Each number is 128 + 24 x the weight over the matrix's rms, rounded and kept within 0 to 255. Layers, rows and columns count from 0.

# layer 3 MLP up, 640x160, rms 0.138, rows 585-606, columns 0-159
[[160 137 125  98 160 113 126 144 152 112 151 121  93 147 154 130 142 137 115 112 129 147  89 154 123 150 147 136 168 112 143 151 103 141 122  99 143 116 129 142 114 171 110 130 149 119 136 141 156 166 125 131 127  97  74 103 129 172 124 133 141 130 148 120 110 132 160 179  75 124 174 129 150 115  96 107 116 111  67 177 155 122 135 136 102 118 144  83 114 104 143 107 154 125  90 167 141 102 133 134 120 165 124 108 120 118  67 141 112 126 145  90 100 141 145 165 119  96 175 105 112 161 149 154 121 119  61 118 141 128 118 134 172  93 104 109 111 107 153 154 117 122 117  92 143 184 145 163 127 110 135  77 112 127  79 108  95 105 134 154]
 [130 149 120 193 132 108 137 117 141 111 148 146 104  88 145 115 134 118 149 140 128 137 133  94 134 128 143 136 122 125 131 116 127 101 133 132 158 134 138 112 177 112 166 103 165 136 142 113 129  98 119 124 113 101 128 126 135 114 121 125  86 112  99 102  74 139 113 181 151 142 109 121 145 157 141 103 120 142 134 130 115 136 128 122 142 131 134 139 173 115 140 153 131 103 140 128 165 111 135 144 119 102 150 104 149 136  94 107  77 100 156 139 140  92 118 103  94 171 183 140 125 172 140 154 142  96 137 125 101 134 112 131 117 133 129 128 151 112  88  97 123 149 106 101 123 137 101 132 104 156 140 143 141 136 123 168 139 104 161 137]
 [116 140 201 172  97 127 118 142 121 124  83 162 133 128 139 130 150 127 124 156 126 128 129 127 186 112 129  72  98 143 122 122 104 109  86 146 157 194 110 102 170 158 122 133  97 125 138 131 151 141 108 124 151 131 146 188 152 156 103 152  97 152 143 168 179 137  79 126 100 143 165 107  89 114  92 123 145  59 164 130 148 126 126 105 114 152 147 121 134 133 135 100 114 133  88 111 121 153 136 114 133 133 108  81 129 142 129 120 159 127 135 121  94 139 106 134 148  56  72 122 120 118 172 109 132 141 103 147 108 171 140 127 140 115  87  88 139 136 144 144 128 112 143 109 131 149 132 136 111 104  84 186 141 133 128 115 115 125 128 153]
 [126 131 175 148 150 169 155 143 124 121 128 124 130 124 117 165 141 110 133 143 133 117 116 106 116  89 120 113 151 141 116 128 106 174 132 134 172 118 130 112 134 145 140 120  82 133 142 106 140 129 148 137 121 131 119 138 133 129 161 118 130 113 141  96 123 139 154 137 128 156  96 108 129 163 109 141 121 103 145 124 118 154 139 122 125 155 108 131 155  85 116 166 158 107 114 164 152 106 107 108  94 138 114 117 130 138 137 133 128 135 118 109 110 120 129 124 135 120 124 111 157 124 134 113 142 136  88 111 142 139 115 133 122  98  96 112 128 160 103 135 148 134 132 143 136  97 155 137 126 124 136  63 109 152 127 104 118  91 128 134]
 [140 128 123 136 119 115 120 115 106 122 107 123 168 103 130 119 119  99 190 179 131 119 141  91 134 102 146 128 115 148 118 136 142 143 119 139 104 169 146 118 125 105 162 136 109 151 127 131  84 100 145 121 131 104 113 149 138 165 134  93 124 131 176 117 129 159 115 115 132  93 153 121 124 141 101 147 118  81 108 109 146 107 120 196 102 120 138 150 151 130 101 141 121 105 126 155 148 161 152 119 122  95 112 147 106  77 131 134 132 164 136  84  97 138 128 151 136  79 122 150 138  88 132 144 148 119 114 115 121 117 134 152 115 136 132 134 107 116 142 156 114 174 135 127 127 127 153 176 106 109 141 111 168 100 141 115 156 101 127 130]
 [119 113  85 133 121 133 138 103 146 136 118  78 142  81 115 177 122 172 154 110 114 158 160 144 145 110 148 110 128 141 135 110 128 125 100 184  93 147 126 114  97 134 124 105 130 138 133 141  85 110 168 120  73 144 156 131 144 126 138 125  73 198 110 133 146 130 142 132 143 118 115 163 115  68 127 145 121 132  95 101  94 145  99 158 104 115 105 122 101 135 138 128 140 109 100 156 139 141 197 141 140 111  90  99 107 145 135 121 157 125 139 150 154 127 156 113 102 127 142 152  98 112 116 138 174  93 184  89 122 148 145  99 108  98 167 143 119 140 151 100 103 179 116 145 115 144 105 120 138 126 117 124 126 132 157 187 169 135 146 133]
 [115 105 181 148 117  77 138 126 103 117 159 123 106 152 117 126 137 165 158 134 119 133 153 113 110 135 158 122 137  95 179 106 134 151 151 118  92 107 104 167  84  85  97 123 116  46 166 150 137 135 124 100 154  62 116 135  99 118  96 170 142 155 139 133 144 105 165 135 117 153 178 114 134 165  93 136 149 118 125 117 185  82  94 180 133 157 153 124 153 126 129 100 155 130 120  92 169 111 154 148 135 137 128 126 143  86  15 171  86  88 134 136 128 159 103 150 121 138 164 135  88 192 105 178 123 162 115 152 124  92 101 186 147  75  77 124 135 163 151 105 138 112 142 134 112 194 173  97 101 123 107 121 120  61 113 121 134  99 160 154]
 [114 101  88 129 139  98 125 115 123 157 158  87 146  80 111 170 160 164 149 104 169 132 129 108 121 113 140 118 138 130 122  94 126 115 150 160 113 140 160 122 143 102 123 102 175 116  75 124 136  97 121 120  77 124 129 151 136 103 137 151 114 133 111 125 120  74 119 157 127 160 147 156 108 120 132 141 114 121  84 116 160 103 117 167 131 111 122 130  94 108 151  78 144 105 111 136 127 152 194 115 114 110 116 108 108 140  88 109 121 102 134 111 124 107 162 128 131 140 152 176 105 132 151 168 145 121 139  97 108 117 135 131 108 137 189 138 125 144 136 168 132 149 111 158 112 137 138 154 109 122 145 158 140 125 133 133 146 103 148 145]
 [118  89 172  94 134 149 130 108 103 118 132 123 112 143 114 129 123 143 118  87 130 125 117 136 139 142 116 126  83 118 126  93 168  84 181  69 145 160 199 137 137 157 160 103 152 125 112 172 149 110 121 150 115  93 108 131 154 131 112 135 120 108 177  82  98  82 142 132  97  87 114 149 131 105 153 112 135 137 115 116 130 171 121 118 129 124 132 134 140 168 190  86 142 141 126 119 132 144 161 162 108 141 124 105 124 138  85 116 120  99 144 120 103 166 127 124 102 135 169 181 162 148 142 157 119 147 181 152 140 126  69 122 138 119 152  86 106  94 121 125 113 144  80 134 130 172 139 148 132 105 173 101 132 163 154 117 123 147 152 129]
 [136 152 157 163 120 132 120 139  88 151  72 141 159 124 102 158  80 153 107 160 100 114 143 130 124 145 134 130 145 135 162  93 130  70 126 131 166  99 103 143 167 151 107  95 158 107 128 152 147 148 138  92 136 127 110 153 155  69 101 101 114 157 141 161 110 154 120 119  72 154  96 136 141  96 107 110  74  89 114 125 151 180 167 139  91 131 144 117 159 101  92 146 125 132 113 168 108 148 102 128  88 114 129  91 174 130 126 139 155 122 158 121 107 163 139 147 140 128 133  73 106  79 111 115  99 136  94 137 142 130 127 120 202 199 100 113 136 103 124 135 107 144 140 113  72 134 113 168 145 153 158 166 111 158  84 139 136 154 170 138]
 [123 158 125 134 148 136 143 142 162 136 105  90 178 125 118  71 124 188 138 144 151 155 169 115 171 130 121 141 106 159 107 113 126 114 155 139 134 108 124 131 119 142 112 114 136  95  74 155  95 157 139  85 129 160 109 108 105 118 160  96 105 124 115 152 191 114 129 152 133 148 125 132  85  89 152 133 144 127 127 126 149 124 120 161 108 160 113 134 144  95 172 131 177 114  91 145 124 118 127 163 106 113  91 125 133 158 159 131 104 108  96  81 120  89 127 123 124 124 125  72 113 151 143 130 118 154  92 150 143 137 138  68 131 108 111 111 113 128 133 151 106 124 131 145 140 133 124 115  91 139 138 138 162 123 112 149 156 121 104 133]
 [ 92  89 139 138 131 120 137 143 173 107 129 152 124 135 116 137 137 112 136 112 139 107 188  99 112 164 125 142  99  83 143 130 118 129  79 184 107  90 182 127 108 141 121 123 120 161 153 126 164  68 123  84 115 176 189  90 146  92 139 130 186 113 134 139 116 134 154  97 123  47 113 108 131 117 107 147  88 158 125 136 122 154 121 130 150 120  87 160 159 137  74  96 158 117 107  82 100 167 111 133 114 154 153 108 139 141 138 132 122 125 138 126 109 122 131 125 144  98 142 116 119 167 136 107 118 144 128 138  82 176 149 171 128 109 157 121 146  91 134 113 171 158 141 128  85 143 124 104 146 116 144 105 109 102 130 158 132 149 132 106]
 [139 115 143 163 123 169 121 138 144  90 139 115 111 140 140 102 120 156 151  92 113 110  94 122 145 166 147  93 104 116  90 149 120 155 135 120  92 138 138 100 148 150 111 143 118 122 127 149 118  71 107 131 178 119  95 115 122 152 146 148 126 131 149 142 149 152  73  87 152 158 139 138 136 101 100 144 131 132 148 153  78 107 154 143 110 116 177 114 141 182 109 135 132 129 130 127 103 136 133 128 134 120 111 136 157 125 102 135 128 124 123 132 126 131 127 132 103 139  96 114 113 117 124 132 136 112 133 130 131 133 156 138 128 173 137 114 147 126 145 106 102 163 120 124 124 155  76 161 123 130  93 141 113 146 125 168 122 118 143 115]
 [116 132  55 135 136 114 136 108 142 172 177 150 131 135 122  97 115  71 164 151 164 122  83 166 108 160 161 125  71 165 119 177 125 112 122 160 114 161 117 141 119 113 132  86 112 132 173 123 139 155 140 125  86 116 136 156 170 131 180 127 126 151 125 120 105 153 129 111  93 127 185  96 142  69  96 136 117 146 164  99 104  90 123 138 136 115 132 179 114 103 148  76  75 129 138 152 189  82 132 105 112 117 136 158 111 117 135 104 135 169 119  64 156 127 110  86 164 163 164 164 144 175 116 136 111 110 147 184 151  79 141 117 139 128 131 118  45 114 164 155 119 157 143 108 111 144 116 165 153 113 102 130  66  83 143 112 120 138 115 145]
 [ 98 119 126  87 107 140 173 105 181 119 158 115 161 158 131 131 131 133 131 126 151 177 138 117  94  94 135  95 101 143 113 117 136 181  94  89 160 140 153 107 111 115 155  77 121 128  91 119 149 138 114 140 128 170 105 143 125 141 105 136 100 127 116 113 143 112 103 144  95 128 140  98 145 135 105  95 146 115 156 122 142 129 153 154 116 147 160 141 154 139 115 138 125 164 141 132 134 133 120 139 135 141 121 151 143 122 142 173  91 115 107 117 144 113  84 105 166 159 140 152 162 111 124 156 126 123 121 130 100 124  99 135 127 131  99 107 161 156 106 143 119 155  98 101 129 127 104 118 117  97 131 115  98 136 124 149  86 118 142 132]
 [ 99 123 148 137 132 179 156  86 168 109 126 141  94 120 118 150 161  93 148 179 128 123 141 127 142 111 113 178 164 123  95 151 136 114 152 132 111  93 155 119 141 125 147 136 127 126 152 116  97 120 133 161 161 130  91 146 122 123 128 127 135 102 105 119 138 139 123 132  80 148  91 136  99 137 136 181 123 160  95 120 148 175 119 131  82 170  45 109 136 109 135 122 109  91 160 143 124 128 148 145 109 114 171 150 131 118 151 134 111 149 167 161 143 109  52 114 162 108 117  78 154 123 136 153 113 106 135 162 142 152 173 152 111 158 123 152  96 153 132 104  93 172 119 148 165 138 128  92 138  96 112 121 107 127 138  86  92 120 153  89]
 [152 135 109  91 114 118 111 137 129 151 163 110  99 143 141 126 148 100 157 123 154 121  89 148 114 119 150 184 131  87 152 134 107  96 116 185 115 123 104 135 171 150  89 116 105 148 109 140 111 129 118  97 141 138 118 159 190 134 142 137 150 134 168 140 150 118 136 117  93 103  88  93 119 147 155 122 115 120  87 118 133 134 100 113 154 131 143  91  94 106 147  98 125 110  98 198 148  96  94  74 150 122  82 106 100 114 160 129 146 141 161 142 129 128 170 141 154 129  98 122 122 136 155  99 118 114 150 125 126 151 124 127 146 183 104 102  64 184 120 118 169 126 128 134 148 131 120 143 148  98 112 116 122 156 122 138 109 154 126 163]
 [118 125 128 114 119 163  88 116 126 102 135 156 147 152  87 138 106 110 144 116 118 162 117 121 133  91 101 124 121 122 141 111 103 102 147 122 183  93  89 172 142 138 127 155 114 131 129 144 110 120 116  94 148 117 126 121 138 130 143 150 117 124 149 114 124 131 126 146 132 169 108 162 179 132 163 126 150 136 109 121 181 139 121 161 154 131 147  99 131 127 139 140 104 103 124 110 153  98 106 146 152 111 138  98 100 134  95 138 105 146 114 160 123 132 127 135 166  81 113 129 100 144  77  97 118 130 137 132 114 156 162  80 116 105 116 125 122 138 115 144 133 165 105 113 152 143  96 136 147 118 151 140 126 162 158 125 139 122 147 126]
 [109  89 129 130 135 125  99 131 115 106 116  99 163 129 158 168 148  87  70 111 129 150  86 111 136  96 141 102 155 152 138 144 109 143  77 131 107 163  85  80 110 155 108 110 142 168 120 134  82 117 119 127 128 129 136 168 144 114 104 146 127 124 140 100 121 129 132 121 134 150 123 170 120 138 112 130 104  97 148 167 129  79 156 191  99  99 144 185 125 111 165 154 123 161 102 169 144 124 108 119 164 113  73 109 174 126 169 148 143  99 148 146 143 156 128 136 108 100 135 169  90 129 110 108 154  95 131 124 138 133  80 129 118 112 138 125 102 142  92 150 152 114 126 136 144 155 184 142 127 130 136 140 127 168 119 156 135 125 125 151]
 [132 136 127 129  71 128 103 134 160 119 143 121 124 137 126 141 110 111 157 112 143 158 127  94 116 145 154 114 134 175 121  95 201 116 146 152 137 106 132 171 132 140 107 171 128 141 155 109 107 133 125  84 152 112 106 140 127 147 152 125 117 142 128 135  86 132 120 138 119 118 150 105 123 143 153 140 126  87 105 102 141 124 117 135 166  98 144 149 150 113 132  84 150 122 126 119 119 119 105 129 108 134 131 145  95 128 104 106 126 124 132  93 149  73 128 137 150 130 107 106 117 173 156 136 107 159 146 143  86 128 156 148 158 106 139 111 134 106 100 108 107 115 114 110 119 107 106 142 131 129 109 156 138 144 135 124 130 117 156 119]
 [128 118 142 187  74 123 138 117 120  54  90 131 107 153 125 101 107 154 155 109 103 167  86 116 149 130 148 119 136 105 136 157 112 144 150  76 119 165 152 154 115 119 143  94 154 151 146 130 140 168 138 142 102 140 126 111 189  99  90  89 119 128 127  98  99 170 101 134 126 135 182 127 146 137 131 118 122 115 185 177 134 130 159 142 100  81 146 173 144 150 134 132 168  78 168 144  84  87 159 128 148 137 135 116 143 133  60 137  97  97 151 102 153 130 142 100  82  92 144  93 123 121 161  98 102 158 156 110  92 121 121 119  92 137  83 150 113 138 119 108 166 141 142 154 140 114 151 178 130  75  97 120 177 149 100 122 153 134 137 151]
 [135 133  86 111 116 100 142 104 135 126 149 121 129 103 175 169 105 139  66 121 114 132 153 134 101 107 129 173 141 155 123 151 131 148 171 132 122 142 120  79 115 146 159 155 100 158 114 152  75 155 132 126 127 159 134  92 137 105 111 120 119 152 149 142 130 114 146 147 145 159 105 128 125 154 132 156 162 150 115 114 150 138 143 128 141 135 143 115  82 128 127 131 129  95 119 122 132  64 126 183 109 154 129 140 139 151 115  99 105 115 139 126 120 127 141 122 113 156 103 101 103 127 152 131 114 165  78 112 123 115 111 114  92 115  92 124 138 154 165 137 115 120 146 120 109 105 103 107 143 151 125 118 115 155 145 129 154 126 127 108]]
# layer 3 MLP down (transposed), 640x160, rms 0.0659, rows 585-605, columns 0-159
[[141 170 112 131 105 158 170 112 113 148 134 146 132 107 166 159 132 107 169 149 148 119 156 112 190 137 165  79  57 140 129  84  97 133 123 135  94 125 123 154 119 156 138 158 177 104 111 157 126 100  89 109 166  96 150 170 149 171 114 121  93 135 156  99 123 148  65  92 138 100 116 117  84 105 153 113 117 113 142 112  80 120 113 112 197 153 162 166 102 136 128 151  56 130 136 120 120 118 149  77 117 132 142 109 122 151 149 135 157 115 156 173 191 116 143 118 146 131  95 114 121  74 146 115 118 123 144 104 142 104 116 145 113 133 127 137 182 107 138 114  82 102 100 145 118 109 116  96 107 118 153 114 177 158 136  98 129 148 155 111]
 [185 126 117 114 167 142 107 154 111 146 131 143  98 141 125 109 162  89 148 170 105 104 121 124 127 165 116 150 146 148 141 129 146 130 146 134 127 108 119 133 105 139 108 135 130 128 102 136 128 127 118 137 142 155 128 128 141 103  98 109 172 104 164 107 154 141 113 112  86 123 149 134 124 146 121 153 127  93 111 120 134 131 102 107 132 163 148 128  87 117 106 130 104 131  94 115 133 155 144 149 129 109 122 141 131 145 103  95 112 111 129 137 149 151 144 108 113 114 108 153 129 104 102 124 110 128  95 138 143 137 122 141 147 144 107 124  86 172 145 121 128 104  97 144 149 158 173 120 106 135 151 154 116  57 153 123 160 126  83 119]
 [135 106 133  93 127 119  88 165 110 156 105 104 146 129 157 127 133 120 129 129 144  79 103 123 151 108 144  85 155 111 115 106 112 120 131  75 111 121 158 118 134 139 145 125 125  89 149  87 163 115 140 124 111 147 142 177 105 154  93 123 119 140 152 131 155 155  95 129 124 124 121 148 126 117 107 154 148 151 134 130 132 124 153 144 141 121 145 181 155 115 123  96 101 120  70  90 156 126 152 106 142 157 176 148 102 114 147 138 138 144 119  95 130 143 121 133 106 102 121 168 134 137 115  99 141 172 120 124 133 167 107 115  85 126 104 119 141 138 127 105 186 156 119  82 126 138 110 130  87 154  61 161 157 175 172 116 105 126 139 155]
 [144 133  99 100 128 138  85 139 137  98 129 116 138  98 120  73 159 114 137 153 149 137  79 182 109 129 147 118 111 139 155 106 148 153 134 103 125  88  85 123 118 142 145 171 138 128  98 105 111 146 131 131 112 136 137 126 135 162 159 165 133 106 141 122 138 135 122 165 145 154 133 138 150 129 136 122 165 144 155 145 126  83 130 136 113 100 135  65 125 116 178 136 164 108 129 150 124 126 162 113 168  91 113 153 108 109 106  91 110 155 123 167 134 134 128 106 159 131  97 147 134 129 128  95 115 154 138 106 106 132 121 113  92 131 137 123 128 141 132 102 166 108 138 121 133 140  86 102 126 111 129 130 140  94 159 154 123 138 177  94]
 [106 125 108 124 120 101 145  95 129 110 143 123 143 120 139  91 174 126  97 131 127 166 115 107 149 119 106 163 100 114 135 150 145 124 117 100  83 118  97 123 161 106 113 156 142 134 113  81 112 142 136 144 122 131 118 113 134 123 156 128 169 116  94 111 140 150 123 145 120  98 124  74 123 144 133 143 123 115 192 148 158 136 105 103 151 149 113 115 120 118 129 148 123 118 144 163 153 148 130  82 122 158 164 125 111 161 118 139 135  59 111 107  76 168 169 149 150 140 163 141 134 152 118  83 158 145 125 149 129 113 130 151 108 114 127 144 153 113 139  98 151 150 125 161 157 123 159 127 100  88 100 116 122 153  83 121 147 127 127 129]
 [153  94 130  96 164 144 118 137 129  94 160 151 150 149 137  90  99  94 129 146 130  94 128 146 124 130 154 167 119 145 144 125 126 132 139 111 104 129 141 111 124 113 132 151 128 153 116  86 140 147 148 119 116 117 114 126 155 150 133 153 152 132 114 162 120 135  97 142 126  74  98 113 175 135 143  97 152 116 156 101  98 138 129 115 157 156 145 127 110 158  86  95 119 107 132  97 126 142 166 150 135 165 180 144 139 112  89 109  86 179 131 104 116 148 121 142 156  81 114 112 152 112 167 153 119 157 112 143 114 128 131 118  92  87 125 133 129 170 119 125  94 167 141 122 151 149  83 135 117 114  98  98 105  93 138 134 128 140 118  99]
 [ 81 143  80 121 132 112 157 127  62 142 100 138 161 146 146 103  99 136 136 147 161 106 184  89 145 159 151  39 132 222 103 135 108 166 150 147 134 149 161 138 134 129 133 143 160 175 144  93  78 176 120 130 163  91 142 150 104 186 125 118 120 156 123 113  97 125  83 138 124 117 107 156 163 182 127  98  66 130  70 130 120 134  49 109 129 106 171 163 126 110 114 167 150 143 109  71  88 117 117 140 106 168 166  96 165 132 152  42 139 138 134 151 128 198  97 104 141 121  79 113 119 140 126 104  95 121 116 104 139 149 106 113 110 186 156 182 135 108 137 161  87  80 136 137  97 177 101 136 120 101 163 129 162  62 135 118 151  87 149 178]
 [143 138 112 121 108 110 110 115 145  97 128 106 131 137 122  96 145 101 127 121  94 149 107 124 156 140 132 129 140 127 123 129 149 148 138 126  83 142 130 167  83 112 154 146 157 131 141 140 133 106 124 125 160 108 125 134 142 128 101 182  98 101 107 121 106 132 143  99 119  77 103  98 150  96 135  90 142 125 146 137 133 110 151 127 143  93 138 130 116 142 118 118 119 138 160 120 123 136 154 120 134 108 174 117 134 104 134 125 176 161 102 174 120 170 148 142 134 108 125 138 129 144 128 126  95 135 164 122 162 108 125 122 107 118 111 138 138 145  95  90  91  99 130 144 157 147 132 138 152 152 118 123 129 165 141  99 153 162 117 111]
 [100 115  99 158 144 106 138 104 115  88 181 148 155 122 146  83 134 124 162 112 163 129 123 106 121 162 183 148 115 143 137 154 153 149 142 133 160 132 105  95 148 163 154 112 154 145 136 126  65 115 143 123 100  80 147 131 144 123 147 150  92 133 145  96 140  98 106 131  83 112 109 100 151 162 157 156 130 100 136 134 135 138 105  88 148 125 149 115 118 122 167 160  90 155 134 171 139 165 183 134 169 100 154 124 108 123  81 151  99 114 122 192 125 144 104 139 101 166 140 157 119 129 107 164  82 120 147 135 129  94 136  98 115 140 166 114 108  96 116  61  67 149 128 145 116 135  76 143 104 111 111 121 106 135 116 142 135 138 132  88]
 [131 128  99 114 127 140 124  67 108 130 141  98  94 151 147  97 155 110 130 146 127 101 150 137 143 154 171  98 171 106 129 167 151 137 153  85  92 159 137 118 128  87 152 130 129 138 125 117  98 141 109 130  87 158  94 118 100 147 112 116  99 142 107 119 124 125 106 156 120 137  73 136 161 146 101 155 111 145 139 101 120 114 120 129 163 159 193 103 123 139 137 109 163  76 132  61 116 101 153  98 129 143 112 145 129 110 169 109 145 188  81 141 134  87 131 107 157 173 130 152 129 102 148 158 120  71 129 119 160 116 136 170 108 173 151 114 141 129 111 122 115  77 137 135 170 133 155 131 154 149 141 100 118 130 160  93 141 170 116 127]
 [121 174 138  99 143 157 116 132 148 147 154 121 107 167 151  98 109 120 150 140 125 109 122 165 116 164  93 143 111 114 129 150 122 125 103  93 116 142 121 103  93 109  82 114 128 116 133  92 109 110 124 160 156 123 138 159  76 103  87 117 138 167 136 135 130 159 129 116 103 128 142 131 152 130 127 103 115 134 146 174 113 124 119 113 139 148 152 155 109 159 113 131 132 150  93 152 133  95 103 131 118 119 118 129  72 123 151 164  77 142 139 142 118 124 124 138 100 149 108 120 141 158  75 132 132 121 174 161 142 118 105 154 135 174 123 140 118 107 100 130 124 164 148 113 139 166 103 145  80 122 119 154 131 128 135 125 114 139 133 124]
 [129 161 120 178 118 124 149 128 109 110  98 112 125 120 131 120 114 136 150 107 138 145 136 142 149 124 120 111 140 159  89 146 138 113  96 133 137 149 130 144 196 107 150 148 164 112 132  93 143 163 164 116  76 124 135 154 107 161 191 110  91 129 146 125 105 122  68 108 173 124 178 135 118 138 118 124 127  93  96 129  70 114 118 112 132 154 136 143 100 172 154 177  94 124  76 125 134  79 117  97 138 143  76 132  80 122 199 137 143 123 134 115 133 104 146 137 158 113  96  91 129 148 127 109 124 127 138 115 128 158 116 105 165 142 187 133 132 131  91 139 128 153 133 143  98 114 124 110 148 176 128 166 130 135  92  58 143  85 125 126]
 [135 107  81 129 129 129  93 116 103 121 119  86 146 117 123 136 122 115 116 120 135 102 117 122 150 128 121 148 130 123 147  82 159 148 150 101 138 155 144 157 124 113 132 168 159 141 138 127 159 159 126 126 101 154 108 140 154 125 142  87  95 161 135 153  99 119 122 134 117 160  75 113  88 128 108 112  89 183 126 167 163 118 119 140  79 145 120 117 147  90 146 142 144 152 137  91 139 120  88 100 119 116 133 121 120 125 134 136 127 121 113 136 132 144  97 141 144 135 134 141 172 128 123 157 135 127 103 105 127  81 124 131 112 133 120 177 144 144 149 119 160 185 131 130 184 121 155 157  98 111 106 152  95 108 129  84 122  77 160 148]
 [102 129 112 185 123 157 130  89 135 147 149 136  92  97 116  41 148 100 139 150 117 139 155 153 119  94 114 154 132 153 137 175 112 101  81 129 124 180 168  92 137  78 118  92 132 166 109 117 125 139 118 138 100  86 186 168 167 103 154 106 133 116 118 119 128 149 122 120 114 146 187 122 116 106 123 147 120 103 154  98  71 131 159 138 131 179 107 177 120 141 113  96  87 125  96 168 158 136  94 169 121 134 167 162 116 106 148 137 150 125 111  75 135 170 134 108 101 170 100 160  74 143 112 187 144 120 144 113 121 102 118 142  89 114 134 138  66 117 124 130 121 137 183 148 112 160 150 117 117 136 105 144  90 117 139 141 110 144 130 136]
 [146 139 135 137 147 125 153 156 168 121 126  60 151 142 129 115 131 150 150 121  91 125 131 160 106 102 163 133  69 138 148 154 103 124  75 125 131 152 133 142 126 145 127  90 118 105 119 136 158 145 149 127 111 156 153 111 125 146 111  70 130 151 111  93 150 146 142 113 146 163 145 137 112 116 144  91 151 146 127 135 136 126 127 148 154 125 134 104 132 126 122 121 143 124 105 101 121 149 142 153 166  99 169 167 119 124 123 121  97 137 115  94 132 112 137 133 135  90 114 135 121 122 124 110 126 101 127  83 113 170 104 168 117 146 125 130 118 144  72 113 129 160 133 122 144 150 133 119  96 123 128 136 120 106 149  99 117 163 129 133]
 [101 120 149 127  90 152 117 132 156  87 104 128  86 135  98 177 159 145 129  97  89 135 161 152 132 110 128 149 146 157 123  92 105 144 125  94 131 145 129  92 124 137 127 147  99 142 160 136 119 146 138 157 170 122 144 147 144 108 129 112 100 149 123 125 139 113 110  96 154 106 106 157 197 116 164 167 145 121 145 101 157 103 136 126 156 138 125 102 134 136 107 115 135 126 152 151  95 131  88 117 148  79 144 113 128 135 118 111  97 138 141 166 110 136 105 158 112 124 126 141 145 155 118 134 106 150  98 141 101 143 131 128 163 128 105 122 156 135 131  90  98 113  95 136 144 109  92 111 115 123 131 128 141 100 145 125 177 108 114 129]
 [105 147 120  92  95 120 140 130 146 133 131 134 113 102  83  85 117  75 117 209 106 129 156 135 151  86 142 168 134 152 156 177 100 133 114 121 146 116 122 138 152  77 129 138 173 133 138 137 135  91  97 133 109 114  97 144 164  89 171  94 149 148 105 122 186 104 138 173 123  94 145  87 160  72 127 118 143 101  75 182  98  91 148 157 147 138 128 110 124 125 125 121 140  93  76  98 134 105 160 174 144 118 146 157 161 143 114 119 100 126 136  96 122  94 147 167 124 107 107 104 122 139 124 171 127 125  93 183 150 120 106 140 117 140  95 106 105 144 131 132 162 185 121 133 175 128 139 169 132 144  80 136 120 124 139 137  90 141 151 150]
 [138 150 124 143 110 112 119 129 127 135 113 137 153 151 129 114 117 121  87 120 126 154 129 119 114 152 137 143 122  99 121 129 107 138 134  93 102 118  93  96 113 174 100 105 114 140 108  87 123 139  86 101 127 148 129 146 156 118 123 123 141 147 121 109 143 105 115 163 121 122 168 109 152 122  70 107 142 126 158 147 120 153 134 133 125 125 140 142 130 121 156 101 141 154 156 104 117 179 150 101 148 117 138 116 158 152 132 125 149 131  92  98 144 169 146 109 139 120 107 138 162 147 124 171 144 134 145 136 137 106 121 162 137 140 122 126 130  95 141 131 111  98 145 110 128 131 141 127 121 144  65 134 115 134 121 134 137 149  97 103]
 [131 117 121 134 132 145 123 162 169  89 126 167 135 107 117 128  96 109 154 115 130 115 129 138 133 142  95 157 135 101 126 114 142  77 142  99 131  96 111 123 163 101 131 153 116 100  94 162 128 107 124 149 132 134  68 139 144 181 135 110 110 159  83 141 161 128 142 144 149  97 156 100 183 102 173 157 120 133 120  80 145 152 155  89 126 147 171 123 152 107 111 115 131  86 128 126 101 134 144 140  80  99 174 108 146 168 107 128 141  92 169 119 128 115  93 157 155 123 138 123 163 108 129 134  99 151 150 127  74 121 118  91 115 133 126 116 120 143 166 138 126 157 126 117 112 116 116 114 126 164 124 136 112 110 164 119 153 131 160 120]
 [122 124 121 144 160 134 141 129  94 120 103 132 103 135  88 148 105 150 132 108 120 153 161  83 117 140 122 122 159  67 149 110 104 135 101  59 149 144 130 122 128 105 126 108  89 121 117 129 107 116  92 137 111  92 139 165 114 164  99 139 146 117  85 140 135 156 124 144 125 129 146 119 119 127 100 138 131 160 133 101 137 147 117 124 166 124 132 102 130 131 147 124 135 130 148 129 143 159 142  90 149 144 175 110 151 174 146 129 141  87 133 120 110 151 141 124 123 131 119 177 118 117  95 113  94 127  99  91 146 104 132 119 103 148  96 139 156 159 146 170 216 158 172 150 149  75 120 135 128 117 141 126 160 110 136 168 135 123 108  88]
 [138 146 129  95  97 149  77 141 125 140  97 141 133 144  90 151 151  81 147  79 141 125 134 176 134 121 124 168 116  76 148 113  87 118 152 145 114 122 143 155 117 103  84  85 130 115 138 152 150 112 146  99 136 129 115 110  92  81 163 111 157 131 146 135 104 100 139 105  92 133 139 135 112 102 145 157 123  78 135 136 170 129 102 127 109 109 127 156 111 170  85 112 120 155 130 176  79 172 132 113 144 123 105 168  64 101 139 150 171 141 140 129 111  98 173 133 113 125 180  91 141 131 159 130 139 157 115 115 125 137 143 139 154 145 131 114 118 164 135 115 127 174 123 157 162 134 170 122 112 116 123 151 111 103 147  94 132 141  95 150]]